config.toml
d_model = 320
norm_place = "pre"
parallel_block = false
decay_shape = "cos"
Each number is 128 + 24 x the weight over its row's rms, rounded and kept within 0 to 255. Layers, rows and columns count from 0. The size above them is the row's rms in percent of the matrix's.

# layer 3 MLP down, 320x640, rms 0.0654, rows 81-165, columns 160-239
size [ 96 103  99  96  96  99 101 103 101 103  94  99 101 121 102 100 105  99  97  97 100 103  96  99 104 103 101 101 100  97  91  97 103  97  97  99 112  91 103  94  94  99 103  99 102 108 102 105  95  99 103 101 107 105  98  96  99  96  97  94 102  99 104 105 103 100  99  93 100 105 100 102 102  94 103 102 108 100  99 101  95 101  96  92  99]
[[186 123 136 155 128  58 140 138 119  76 187 128 128 149 102 105 134 153 154 116 120 112  97  71  95 114  95 129  91 129 122 132 108 147 104 157 131 132 134  88 101 147 126 111 135 146 129 133 111 126  89 148 131 123 173 117  74 122 146 113 110 149 110 172 158  98 116  89 142 138  90 108 130 146 116 125 144  85 149 115]
 [118 119  99 104  90  71  64 112  99 119 138 114 131 119 134  90 144 137 143 119 125  93 154 105 135 157 136 128 114 119 130 129  97 141 140 119  98 160 103 120 137  99 108 113 111 107 136 108  91 143  87  96 140 128 111 113 147 142 101 130 139 135 110 119 157 138 142 111 139 160 148 131  74 142 148 131 136 158 111 136]
 [135 118 102 146 154  91 107 111  67 102 174 129  91 107 111 160 138 134 133 131 137  84 151 119 136 124 109 216 134 143 140 104 110 163 135 117 123 119 117 162 167 108 140 127 125 123  88  92 187 151 105 105 138  96 135 150 149 161 141 106 126 103 110 111 127 114 106 122 129 101 116 106 103 108 105 140 118 131  97 124]
 [103 173 111 136 161 158 118 127 126  93 150 135 147 133 137 150 151 115 123 135 110 145 173 165 131 136 128 158 138 103 161  98 121 143 147 131 103 156 149 122  97 104 137 115 159 114 141 147 145 134 118 125  83 104 126 129 136 171 108 117 125 123 127 158 161 118 130 150 134 108  90 152 125  68 140 126 116 136 139 116]
 [129 145 164  92 120 121 165  76 101 150 149 103 109 108 130 142 165 128  98 156 138 109 157  82 125  99 107 141 127  99 119 147 162  87 155 170 152 135 141 118 106 136  85 120 135 119  93 134 119 132 132 125 133  63 115 145 101 151 105 127 103 154 150 151 111 128 140  99  82  95 159 138 113 114 101 146 153 175 159 108]
 [120  94 121 107 105 130 115 126 152 109 131 152 125  92 152 135  85  90 116  84  88 127 127 115 136 121 151 124  80 102 128  96 130 127 137 113 139 133 144 106 143 177 130  96 129 160 112 114 117 125 131 124 134 111 156  91 102 111 147 125 163 127 106 109 131 162 134 117 195 127 174 133 127 168 164 126 155 142 115 106]
 [189 148 131 109  84 146 189 106 175 104 129 117  96 151  96 112 136 143 143 127 119 132 110 109 187 145 153 166 122 126 113 140 140 152 162 162 147 111 148 128 158 124 108 177 131 109 172 103 116 159 119 116 124 109 135 149 155  89 143  90  92 112  97 120 145 135 158 133 128 104 141 151 178  86 126 110 134 142 118 129]
 [110 151 150 113 146  99 168 132  87 131 144 130 116 129 138 165 160 120 147 115 128 115 104 141  86 129 156 129  95 133  87 146 130 131 164 119 138 106 122 135 156 130 166  96 120 122 158 135 125 165 154 130 132 135 126 128 132 100 103  94 152 124 119  89 103  84 152  97 132 150 163 140 128 132 114 128 171 117 122 115]
 [119 131 103 106  99 158 120  61 145 128 124  69 109 125 160 131 133 141  99 167 151 143 133 137  92 138 176 180 131 140  92 153 144  90 162 136 122 126 104  90  95 127 111 179 134 134 104 183 137 107 162  95 153 129 143  90 128 162 146 140 126 132 138  98 108 145 134 104 148  86 108 109 129 140  92 134 105 136 141 121]
 [124  94 147  94 129  62 161 102 142 148 170 108 130 127 124  87 134 108 104 111 118 121 174 113  95 168  99 142  99 136 107 143 173 100 117 136 155 112 114 119  86 148 153 118 122 109 138 150 125 111 111 137 114 175 124 167 105 124 158 151 138 142 146 112 119 144 133 105 143 117 181 137 103 102 162 125 134 143 152 181]
 [154 132 139 118 146 136 132 151 120 130 142 130  77 160  76 127 134 124 102 123 149 106 109 126 157  91 101 135 130 111 136 147 163 149 135 130 135 157 121 104 114 114 107 121 124 136 124 122 133 143 154 101 141 104 140 101  90 127  84  95 104 121 139 114 146 156 106 105 120 138 124 127 138 144 130 115 152 129 125 130]
 [ 98 166 120 126 108 153  96 100 116 112 105 119 159 156 125 164 113 138 175 135 134 177 135 125 110 100 114 146 139 111 122 105 136 113 171 155 136 118 128 152 108 173 136 106 136 108 122 161 136 130 132 116 114 147 109 110 114 113 113 154 124 111 122 137 153  97 133 114 123 156 138 131  97 126 109 144 171 114 129 109]
 [156 124 165 133 144  92  87 189 126 142 102  95 134  97 167  67  84 146 145  86 179 148  84 100 141 112  83 125 105  83 130 122  92 104 140 147 123 128 135 125 106 126  74 115 123 126 128 135 118 103 121 167 132 126 103 125 123 124 146 137  96 110 145 133 146 128  82 139  98 177 135 124 158  93 135 162 157 101 109 143]
 [110 106 139 157 141 182 125 123 145 146 147  94 120 127 140 114 143 102  92 179 115 152 129 130 129 141 135 113 137 159 148 110 103 178 117  70 132 146 137 167 148 114  74 175 174 115 154 134 124 135 134 142 115 124  99 117 117 135 170 136  50 114 153 110 138  99 134 135 132 159 163 137 138 156  98  69  81 112 168 112]
 [141 154  90 109 130 122  67 141 156 112 126 168 120 114 135 128 141 156 108 121 120 103  75 123 124 125 140  96 134 124 151 110  90 142 139 121 164 151 127 148 100 116 123 208 118 167 113 112  95 126 111 104 169 144  99 138 136 103 114 139 164 139 112 140 103 132 169 153 191 107 147 137 148 112 110 112 165  99 181 145]
 [120 107 125 122 143 155 167  91 138 125 123 133 132 119 150  91 150 139 124 159 124 154 172  93 144  97 184 110 140 114 125 117 100 135 132 147 129 175 136 109 135 147 143 127 169 122 148 137 113  82 156 120 101 117  98  79 112 129 129 131 117 124 155 162 124 173 142 133  97 127 165 128  99 122 127  91 106 104 146  80]
 [127 125  87 127  60 148 139 188  84  83 187  91 138 152 142 114 144 105 132 127 146 135  99 116 111  98 104 168  84 116 121 194 123 130 138 142 145 139 167 135 101 113  77 116 113 148 149 122  93 141 119 113 122 132 109  80 184 101 152 160 109 104 144 117 102 119 160 138 146 138  98 119  97 139  97 101 119 159 139 136]
 [122  97  87 114  90 126 142 122  50 139 122 141 149 122 131 137 143 133 163 148 120 141  93 137 163 135 153  82 143 171 136  86 142 103 174 146 118 120  84 105 124 124 116 129 134 113 152 123  90 159 151 170 125  92 117 105 158 120  91 148  93 136 132  67 122 119 105 159 101 130 162  84 118 178 138 114 128  66 121 128]
 [ 90 135 118 127 103 124 135 126 161 163 127 152 136  90 116 138 127 125 133 147 139 167 139 147 116 101 156 141 148 136 100 116  99 115 110 128 110 122 111 137 149  94 154 179 128 112 130 119 158 116 144 144 118 110 116 147  98 122 151  95 127 137 119 138 132  96 147 117 132 130 144 119 129 140 124 104 136 143 157 117]
 [150 115 139 113  95 151 111 125 133 157 141 175 116 122 113 103 140 150 137 162 116 148 140 146 114 143 163 125 121 139 150  98 168 160 121 134 102 121 133 120 131 113 128 121 107 104 145 133 162 136  66 140 131 121 137 142 121 163 113 141 171 126  95 134 144 146  94 100 147 132 158 138 156 161  85 141 161 108 125 117]
 [117 147 147 120 149 126 113 101 130 125 144 135 155 110  95 142 121 111 119 135 132  69 120 118  94 156 166 163 130 103 148 129 145 140 110 112 198 146 121 160 123 190 170 126 112 101 108 103  97 176 106 121 103 146 106 137 124 115 104 113 151 145 139 146  93 112 129 111 155 122 103 117 166 148 116  93 160 124 120  77]
 [134 121 142 115 141 100 130 135 108 119 145 122 176 111 176 128 152 103 139 130 106  62 121 130 160 103 114 118 142 108 143 187 144 126 147 147 185 138  72 152 118 149 133 110 128 136 158 141 139 144 147  97 100  73 147 117 107 139 133 138 130 122 110 144 117 123 123 103 127 141  97 173  79 143 174  69 104 109 109 124]
 [120 111 113 125 109 116 113 167 114 150 161 155 127 103 166 162 153 140 146 126 142 118 113  99 109 107 105  94 150 114 152 120 165 114 119 148 146 128 110 149 148 117 138 118 117 164 136 105 115 136 166 133 117 146 127 147  87  99 133 127 101 134 106 118 135  97  99  89 102 105 149 148  86 124 179 119 139 150  99 130]
 [131 125 144 145 129  91 103 104 128 155 139 139 109  79 150 125 147 111 172  99 166 149 120 141 113 156 165  74 148 149 154 107  97 118 135 122 136 169 134 184  96 117 126 132 115 134 152 119 115 125 161 121 114 167 141 121 132 103 144 122 112 144 107 163 121 121 111  96 129 124 141 155 132 149 149 102  83 127 105 109]
 [122 132 153 154 112  88 125 105 130 138  83 166 154 135 149 138 125 151 163 144 130 112 118 114 149 101 110 128 116 171  94 110 101 109  99 147 135 126 104 136 100 144 110 141 137 159 149 121 160 126 106  98 108 107 115 134 126 126 149 151  89 175  98  99 106 125 120 112 122 118  97 126 153 120 130 138  89 146 148 141]
 [177 141 152 159 104 113  86 179 121 119 103 152  94 153 135 168 146 134 124  86 124 116 156 133 126 122 102 114 115 177 107 115 139 121  99 112 109 127 170 138 127 103 118 109 140 171 121 125 116 176 126 137 133 157 111 119 120  91 123 140 127 126 103  83  69  96 142 144 145 160 135 123 124 141 139 144  91 138 117 130]
 [118 112 144 136 113 119 121 140 134 112  95 125 148 120 130  78 149 108 128 185 133 139 131 145 120 144 119  92 161 114 113 111 122 108 126 125 124 148 162 149 118 127 101 135 103  87 147 151 109 172 120 170 125 165 136 111 141 120 127 170 134 128 133 125 101  75 134 117 130 161 108 129 126 120 162  91 112 142 134 112]
 [111 143 114 124 133 103 126 101 117 135  81 125 160 125 107 134 138 132 148 107  90 116 127 103 168 160  95  87  82 186 127 106 116 130 155 150 143 131 125 113 151 136 170 160 138 140 112 144 140 162 133  92 132 149 137  95 145 125 118 154 127 147 166 108 149 119 124 132 130 124 144 156 104 132 128 166 133 113 117 118]
 [143 112  82 121 145 172 111 116 111 106 138 134 144 126  72 121 164 175  80 105  75 107 147 162 121 117 121 125 146 146  73 118 121 156 162 129  85 136 109 137 144 147 126 119 139 145 117 120 104 145  79 102 140 145  79 108 162  94 178 113 106  91 103 151 147 136 148 130 131 133 108 130 111 109 106 165 122 155 109 129]
 [129 121  83 125 137 104 122 113 133 193  94 133 109 139 110 113 116 126 181 183 142 109 172 128 114 163 150 144 119 146 115  94 134 129 161 117  91 126 154 126 146  93 177 154 138 123 133 141  58 141 125 100 125 140 105 156 117 132 111 121 117  98 140 117 130 134 111 156 157 129 156 100 138 122 164 122 139 149 128 105]
 [ 78  98 125 131 125 119 137 140 154 127 118 129 127 104 133 168 163 119 160  86 106  63 145 127  57 142 141 170 146 142 144 130 121 126 115 130 123 133 137 156 100 122 130  67 134 109 123  95 124 149 160 120 130 155 133 145 142 135 123 166 106  64 156  96 161 120 141 132 146 119 130 157 114 110 143 137 132 146  90  78]
 [118 102 161 116 160 119 117 165 135 113  82 133 121 115 142  95 149 139  98 107 147 173  91 111 167  83 113 145 108  98 158 122 163 165 152 172 100 109 136 125 112 135 136  95 135 143 146 143 162 138  93 143 133 132 134 152 112 136 178 103 136 101 137 132 128 145 112 139 120 137 117 139 157 122 143 121  84 144 149 145]
 [164 149 140 150 135 131 155 157 119 120 124 109  97 132 167 122 141 107 175 149 120 162 146 123 125 146 122 134 133 108 138 131 113 122 121 140 118 137  96 137 130 143 126  84 110  79 124 141 167 138 135 110 131  89 115 159 110 115 123 139 129 125 106 132 145 137 130 142 170 149 109 142 118 140 148 128 125 114 148 142]
 [112 162 145 175 169 147 158 138 139 170 173 103 143 173 122 138 121 126 138 116 112 136  75 126 138 120 132 167 143 106 112 123 122 150 136  91 113 136 138 115 173 145 192 116 125 117 150 117 108 162 131 158 118 149 118  88 108 141 112 107 134 126 127 184 153 123 129 121 127 184 130 154 157 164 126 117 121 153  89  79]
 [110 116  77 142 114 141 161 122 163 141 156 167 119 170 130  99 128  99 165 124 108 139 123 129 124 120 108 143 108 102 135 131 125 175 147 135 111 134  62 125 134 153 121 118 134 102 125 131 126 138 126  76 114 100 105 167 207 136 134 144 127 108 117 120  96  79 119 106 149 111 145 101  85 122 109 149 106 130  89  91]
 [137 102 100  83 118 137 134 115 150 124  89 129  98 123 103 121  79 112 126 136 137 137  91 128 153 108 100 111 165 135 131 133 119 101 136 123 122 135 116 119 103 146  96 137 109 107 139 159 142 111 114 155 152 151 130 120 149 159  79 161 149  98 115 154 166  86 156 134 142 150 132 143 179 144 132 129 144 149 121 139]
 [149 130 145 134 131  95 164 138 154 121  98 140 110 147 129 131  96 141 127 111 117 133  99 137  77 160 150 156 144 152  56 149 104 126 164 121 122 133 138 139 134 131 104 102 138 139 144 123 106 157 110 126 109 152 152 125 137 112 154 150 123 111 131 106 116 105 118 127 110 110 129 129 157 154 103 122 133 156 154 157]
 [120 146 156 165  74  92 166 146 154 142  89 158 105 120 115 109 119 175 127 132 155 130 142 122 126 167 152 134 127  85 127 141  95 131 119 146 101 161  83 119 144 129 144 144 132 132 129 148 145 126 178 139 109 126 151 156 155 114 131  73  98 110 113 110 128 103 129 130  79 123  57 117 139 111  96 129 100 142 107 148]
 [103 135 121 158 143 136 141 155 111 155 137 113 138 113  98 133 151 129  67 104 131  85  96 135 136  64 132  99 145 108 116 139  91 128 159 126 151 153 153 134 104 145 159 133 150 110 101 101  95 143  95  64 137 116 172 105 170 133 107  82 120 151 170 120 122 152  99 154 123 136 110 149 122 207 149 139 120 123 161 101]
 [130 155 121 107 159 103 136 104 143 123 113 128 135 114 122  76 133 143 127  95 149 125 122 152 130  77  75 109 148 109  84 123  70 152 183 135 120 118 111 120 139 143 128 163 128 140 137 168  99 145  82 121 162  58 119 171 140 134 133 134  98 162 115 132 111 158 152 125  97 134 127 128 116  98 166 118 125 151 144 166]
 [108 128 102 158 118 145 118 170 108 146 127 133 162 138 129  92 150 119 136 136 152 113 118 124 155 142 143 125 124 125 109 110 131  84 153 114  93 104 134 138 123 163 146 105 123 146 103 160  72 174 174  80 150 166 157 136 109 104 152 148  98 163 108 104 124 148 176 121  86 168 117 158 130 112 114 128 122 186 105 142]
 [196 141 152 104 134 124 126 123 136 102 153 182 114 116  95 120 139 114 128 115 149 142 133 109 176 136 114 140  99 105 118  89 151 105 129 169 157 126 107 132 143 161 132 104  96 151 127 125 127 143 113 126 155  92 108 102 172 141 156 147 152 107 123 146 101 162 146 110 140 143 115 108 122 109 123 117 167 147 155 128]
 [115 144 137 108 162 157 139 133 104 112 128 141 127 156 132 146 139 136 135 116 152 148 130  93 150 108 133 164 112 103 129 142 128  92 158 130 139  99 118 118 206 114 103 137 124 127 127 124 123  86 165 119 118 130 143 174 105 150  95 100 136 120 116 101 112 145 130 127 178  99 124 133 155 139 102 108 135 134 142 119]
 [ 82 160 129 129 143 154 111  87 183 133 113 120 172 122 165 114 137 139 152 138 151 154 136 157 104 180 120 140 165 146 157 158 168 137 147  58 111 161 130 143 142 142 162 129 137 113 121 139 128 164  89  75 130 124  99 117 129 149 155 145 137 122 163 134 115 107 112 136 140 141  90 116 110 124 148 139  93 128 112 137]
 [171 137 120 108 114 143 169  77  98 171 135 113  98 137 116 116 111 159 123 113 144 153 143 130 141 125 100 157 136 159 127 134 139 145 161 101 166 122 117 117 116 130 109  83 138 132  96 119 128 118 105 155 145  97 137 113 156 108 100  88 112 136 128  92 115 105 141 136 112 152 135  90 140 129 135 129 146 158 109 103]
 [103 135 134 140 136  75 162 111 137 169 114 118 108  85  72 121 109 126 141 152 102 126 144 132 105 112 139 110 141 125 125 110 116 179 110 171 126 123 135 125 126 145 135 119 137 143 118  91 136 151 116  60 136 103 133  55 137 142 132 128 134  96 153  97 120 122 138 130 132 141  88 174 103 137 133 153 116 111 102 115]
 [152 132 131 157 154 119 123 131 105 127 102 159 162 150 131 154 107 120 135 103 130 108 147 135 180 137 134 145 116 126 130 105 119 115 130 124 109 112 178 114 165 213 183 120 130 119 127 157 107  94 152 129 151 117 125 111 129 105 145 131 129 151 160 126 142 118 147 152 106 146 148 128 118  85 130 101 140 125 129 126]
 [137 137 129 125 101  98 175 139 138 113 130 164 107 134 103 123 108 164 142  91 109 148  93 129 155 123  91 157 145 155 158 116 139 117  62 157 149 176 140 100 131 158  95 146 137  71 164 138 115 133 124 105 146 128 180 162 170 160 112  84 163 126 122 126 126  77 112 135 177 159 113 138 113  85 109 134 207  75 114 122]
 [ 91 149 123 153 123  93 141 124 111 126 126 157 132 117 152 153 133 134  97  73 117 104 109 116 136 130 124 109 116 124 182 117 134 115 105 120 129 104 102 148 149  80 153  92 119 141 156 143  72  95 134  97 133 140 125 126 160 144 130 111 114 125 112 128 142 117 141 121 180 128 169 113  84 127 127 120 146 114 121 156]
 [144 164 148 142  90 148 134 146 163 106 128 137  67 116 130 132 118 146 102 116 108  72 104 159 160 108 134 126 106 126 139 111 145 112 149  93 101 138 133 152 163 134 139  93 105 102 128 127 117 131 110 112 138 125 119 126  83 157 107 121 123 125  88 166 105 130 119 171 109 152 157 113 114 143 147 119 154 100 143 133]
 [120 140 134 136  92  86 122 156 135 120 142 151 112  81 160 136 109 135 170 153 125 180 108 123 138  99  94  89 116  99 158 180  96 120 164 196 122 127 109  98 107  83 128 160 130  85 141 109 135 123 156 149  88 141 116 113 129 151 103 121 144 135 127 152 144 171 115 130 115 119 152 125 136 125 142 116 135 152 112  98]
 [142 171 159 140 144 112  67 145  78 103 118 111 102 129 131  91 115 115 113 135 123 133 124 134 104  79 136 124 126 117 113 132 148 130 129 168 119 123 108 134 117 122 158 121 113 127 126 141 119 127 145 125 136 154 158  92 104 159 145 119 104 120 154 118 105 130 152 164 169 142 168 133 133 131  29 125 114 111 183 133]
 [143 136 122 109 129 115 110  77 126  94 103 114 130 129 143 114 118 138  99 162 114 165 147 127 148 184 149 137 103 100 153 155 121 121 154 134  92 130  81  99  95 139  84 157 110  83 163  83 116 122 101 158 136 110  96 109 113 118 108 115 138 104 119 122 125 126 147 121 109 104 112 123  95 136 143 113 156 172  75 130]
 [107 143 131 164 121 130  87 105  79 139 116 132  79 166 154 141 153 162 151 149 103 134  72 140 138 102 102 147 142 136 114 118  65 101 114 117 136 116 112 129 151 141 132 157 128 142 115 115 113 147 157 118 143 119 129 104 146  77 150 110 118 152 128 110 113 115 126 126 129 137 143 139 147 135 113 155  88 162 118  79]
 [108 129 137 136 117 126 152  93 108 113 154 152 108 121  86 134 143 137 131 164  87 111 130 176 161 202  96 113 105 118 152 125 123 132 130 180 118 133 144 114 140 144 134 158 154 127 100 173 119 130 235 164 137 145 145 108 102 134 128  84 135 121 143 133 153 137 111 126  82 168 111 158 139 113 106 131 158 120 113 106]
 [136 103 143 101 143 140 121 165 139 146 157 145 195 108 166 168 139 112 116 168 139 134 112  99  58 113 125 117 139 109  71 166 156 159 114  73 124 139 126  76 162 117 112 165 128 102 121 147 135 173 129 147 115 163 124 152 125 147 130 136 119 105 147 145 183  76 120 124 102 126 137 117 143 149 101 129 140 145 111 123]
 [145 112 104 121 150 119 166 108 114 147 100 143 155 105  98 128 165  83 114  83 136 150 166 169 144 117 133 151 131  92 119 125 138 139 124 170 113  86 136 101 139 146 104 142 150 137 104  98 155 116 144 101  89 140 139 152 128 106 142 121 156 157 149 136 140 164  86 170 130 153 133 128 121 155 134  71 150 121 137 133]
 [130 143 139 145 162 157 138 125 117 141 155 133  82 188 126  84 130 154 165 135 120  99 130 154 154 148 116 115 156 115 150 120 119 145 137 129 146 152 152 135 145 149 129 136 134 103 163 173 109 120 136 135 104 112 121 167  72 119 121 138 104 119 146 118 125 127 115 136 156 160 123 148 112 135 171 123 173 128 128  86]
 [ 89 148 143 113  77 103 137 122 139 156 128 117 150 111 115 105 103 109 108 130 144  96 163 164 145 126 151 109  93 135 155 105 139 122 114 158 156 122 180 125 130  78 118 110 117 126 150 128  67 122 135 134 158 108 132  92 145 134 162 139 142 175 110 155 162 117 148 130 139 146 105 112 154 102 133 140 123 118 123 108]
 [136 121 151 115 116 120 126  94 111 134 195  97 106 147  90 132 110 121 138 133 144 142 137 159 150 162 151 143 122 141 166 149 145 120 150 142 146 129 131  97 124 155 109 121 136 152 161 131 149 113 125 103 114 135 120 127 128 137 126 110 104 124 127 107 149 178 150 108 131 137  97 134 137 142 148 120 148 114 117 129]
 [157 131 133 115 159 136 144 179 127 156  94 150  99 119 122 120 108 117 141 116  47 145 128 124 113 107 130 104 170 101 102  93 101 100 105 165 161 159 132  90 105 149 181 133 140 132 108 121 156 136 153 151 133  98 116  93 129  79 130 119 113 126 105 132 116 108 144 110 113 127 153 122  85 169 102 148 160 169 145 127]
 [108 148 105 182 131 175 133 114 132  92 168 161 117 123 101 136 136 155 120 166 124 142 132 166 126 140 109 121 156 139 106 127 133 143  53 149 110 123 144 111 168 157 111 136 110 108 129 156 120 120 101 141  89 158 146 118 163  90 117 125 134 127 130 111 138 127 102  92 124  96  87 130 119 150 152 111 133 186 128 113]
 [110 159 117 143 159 140 144 164 144 126  79 100 119 120 177 125 150  97 123 120 134 151 112 119 121 163  92 118 113 141 134 141 158 127 107  97 119 122 129 122 137 112 128 116 123 150 137 108  80 125 166  78 117 132 112 140 173 136 119  83 154 161 129 115 166 154 134 164 109  88 114 128 131 146 107 145 133 121 106 127]
 [141 148 204 140 119 143 102 117 114 126 148 135 147  91 139 131 135 122 142  78 124 126 124 131 116 115 126 146 107 125 122 122 118 112 124 155 113 132 115  76 187  98 102 135 100 161 136 130 145 113 119 121 134 118 134 146 116 132 128 126 159 110 117  94 139 127 126 103  99 137 113 135  85 123  72 147 113 146 137  91]
 [132 125  71 139 122 129 163 116 125 133 139 131  54 129 153 153 143 104 121 138 188 117 130 120 157 124 151 123 141 163 103 118 142 137 164 115 140 111 128 138 116 130  95 142 124 136  86 107 135 156 149  81 136 158 108 162 102 126 149  96 124 165 138  87 142 142 128 164 111 137 138  78 151 128 110 162 164 155 122 134]
 [147 176 118 172 122 126 135  95 136 109 125 110 146 121 134  88 116 119 195 144 167 125 122  77 130 125 103 118 135 113 168 132 143 141 171  97 120 119 116 102 134  77 131 108 117 134 133 146 113 124 130 133 143 163 147 112 111 112 134 159 149 127 159  94 136 145 131  97 136 106 120 121 196 145 161 136 144 118 104 127]
 [144 126 105 138  90  91 153 131 147 190 135 154 139 134 140 148 139 152 121 137 140 116 138 151  76 130 102 115 100 128 103 141 123 181 107 111 169 114 189 106 130 132 130  77 115 125 103 153 119 108 144 120 134 104 164 123 132 165 131 158 135  96 133 121 106 123 149 151 167 135 134 120 144 116 102 111 125  95 154 175]
 [112 190 118 161 112 168 124 151  83 123 132 152 150 159 129 194 125 120 113 163 130 142 112 180  86 112  75 128 123 148 138 151 154 124 165 125  99 100  93 158 122  95 134 125 106 147  75 139 168  99 117 106 123 145 147  74 149 179 133 102 148 117  99 131  94 162 119 153 147 129 145 119 103  94 136 122 111 175 133 109]
 [125 126 144 124 118 126 104 121 127  81 139 136 148  78 123 111 111 102 136 126 104 112 153 133  99 129  96 138 157 127  92 184  67 107 114 133 124 154 156 106  93 108  99 141 138 104 132 139 110 130 139 105 143 109 150 144 131 140 105 165 146 134 130 142 139 127 122 110 120 137 134  99 128 122 166 122 136 107 127 141]
 [106 122  85 166 152 115 109  89 133 114 126 108 140 127 121 104 171 137 158 165 108 132  66  98 117  79 152 141 130 135 141 123 121 158 104 132  76 130 130 148 121 142  96 111 167 138 139 147 112 143 151 142  90  81 130 135 139 151 136 134 144 115 151 126 135 167  80 137 132 119 123 132 113 144  78  98  99 144 149  92]
 [110 159  69 109  76  87 161 135  86 180 107  96 138 122 137 110 125 126 150 128 116 144 127 167 148 142 171 151 162 118 122 162 144 116  87 160 163 139 117 128 136  94 146 145 152 138 143 139 135 158 115 169 104 137 102  79  82 138 114  99 170 130 139 148 152 101 106  96  74 143 119 130 113  95 127 137 136 146 156 112]
 [139 112 123 113 133 170 148 124 115 132 118 141  89 131 129  54 114 119 139 112 122 120 164 114 166 137 102 124 146 120 152 129 133 113 102 125 114 151 115 103 158  74 156 111 108 120 112 138 120 123 104 144 133 147 116 114  82 142 140  86  97 112 151 130 128 143 122 135  95 156 102 134 124 101 143 172 131 130 180 132]
 [109 112 114 111  91 123 167  87 134 129 130 156 134 130 175  77 120 146 162  95 114 116 131 147 121 111 155 129 100 100 122 105  93 133 119 149 123 113  94 133 128 160 162 104 110 124 116 133 134 120 116  87 128 145 114  91 163 114 110  96 142 153 121 115 119 109 140 154 162 142 131  97 129 112 162  99  93 144 125 139]
 [ 92 148 111 130 142  90 155 138 107 124 119 131 155 144 124 130 175 129 110 132 125 125 130 119 120  76 157 129 132 159 159 132  68 149 100 143 122 136 136 113 127 121 164 116 137 119 160 127 147 142 149 140 156 117 143 154 134 164 128  91 170 101 157 114 108 101 152  98 143 141 178 121 129 131 138 122 130 132  96 131]
 [115 156 152 101 116 154 141 128  95 151 111 123  83 114 159 108 135 130 109 112 144 112  87 119 154 168 128 168 133 104 145 110 153  90 139 102 121 128  67 149 147 132 131 171 125 112  95 103 135 158 144 147 133 137 134 130 135 146 154 112 147 126 110 204 179 171  89 146  92 119 102 169  88 131 131 123 154 137  97  86]
 [ 80 143 122 147 114 152 162 174  75 141 186 117 172 145 128 103 116 100 137 185 137 157 142 140 179 109 155 113 126 154 108 137 131 120 141 121 122 124 114 161 115 135 125 104 122 183 124  79 106 108 154 142 127 118 108 104 134 164 149 143 109 103 147 119 129 131 138 107 112 136 127 151 118 145 143 129 116 144 101 103]
 [126 160 108 112 106 113 151 147 142 131  91 120 127 158 143 107 119 114 100  70 101 116 145 136 173 135 109 120 146 100 154 130 101 170 154 151  75 138 132  98 109 122 125 124 111  93 107 104  95 109 158 139 151  96 145 130 114 153 104  95 149 150 148 118 102 123 112 152 123 135 179 133 119 100 140 133 136 146 129  94]
 [172 167 153 126 119 143  95 113 117 132 149 154 131 138 125 116 121 142  99 148 106 139  97 105  86  83 135 124 116 147 160 107 138  99 153 138 145  93 151 180  94 126  99 126 102 150 113 106 188 107 140 103 168 129 145 143 180 109 134 137 142 115 136 131 108 122 162 131 111  98 147 134 143 146  89 119 123 112 178 136]
 [186 144 112 150 127 106  71 103 112 133 141 137 123 155  64 125 123  91 151 174 130 130 128 126 134  92  81 168 113 133 136 109 119 145 125 119 106 139  91  96 121 116 147 116 115 102 161 126 148 123 118 107 130 164 140 132 129 116 149 134 131 119 120  98 136 153 176 189 138 135 109 146 104 135 127 124 137 148 110 136]
 [145 136 125 160  87 162 115 116 123 142 117 127 138 158 126 121 117 153  99 143 177 156 108 153 121 184 100 107 125 157 123 135 143 146 108 131  69 108 128 149 120 133  91  84 171  94 117 129 139 133 110 209 106 122  92 150  91  80 142 163 133 135 113 126 158 130 100 164 103 126 161 153 134 163 101 117 127 166 137 118]
 [138 167 114  92 119 125 136 144 117 110 128  94 144 130 116 116 139 137 134 164  99 110 115 132  70 106 109 142 113 122  97 121 152 148 180  93 166 116  98 112 110 123 132 120 123 106 129 137 112 197 119 137 131 164 137  86 149 148 152 132 133 142 134 108 144 111 170 107 128 118 143 142 128 126 141 132 129 141 116 121]
 [145 134 121 111 126 110 114 147 167 136 119 112 122 151 123  98 119 124 122 152 151  97 105 141 110 116 109 152 134 140 122 157 136 164 166  92 103 124 117 146 117 102 158 119 141 163  86 117 133 144 169 134 113 125 130 104  92  98 152 126  87 141 110 161  94 149 113 124 140 134 145 126 148 146 114 124 121 174 116  80]
 [102 131  56 153 151 145 110 118 120 139 127 139  70 145  74 110 137 138 143 108 122 139 121 143 159 121  84  99 116  95 164 113 135 124 117 112 132 111 131 127  79 169 129 142 113 105 104 127  82 178 160 119 140 144 129  85 110 190  92 159 144  92 125 123 118 109 172 145 107  80  70 103 153 201 131 129 131 136 139 127]
 [121 179  93 127 150 137 121 141 103 116 128 115  61 151 124 134 138 137 129 134 125 157 140 138 103 125 134 125  96 144 139  99 196 118 145 116 131 167  77 149 100 103 139 140 142 170 138 152 100 136 135 118 142 124 148 119 111 137 106 121 127 120 141 117  99 125 121 107 100 183 164 127 128 122 135 101 174 138 161  90]
 [116 179 124 142 116 135 145  81  82 142  96 150 149 110 134 136 134 105 144 117 103 133 154 141 144 151 110 149 131 134 114 173 141 158 112 158 115 139  87 125 132  71 133 149 161  80 130 129 153 188 134 184  77 109 144 126 105 144 141 142 108 153 142 114 145 134  90 108 104 115 133 160 159  95  86 135  90 116 153 153]]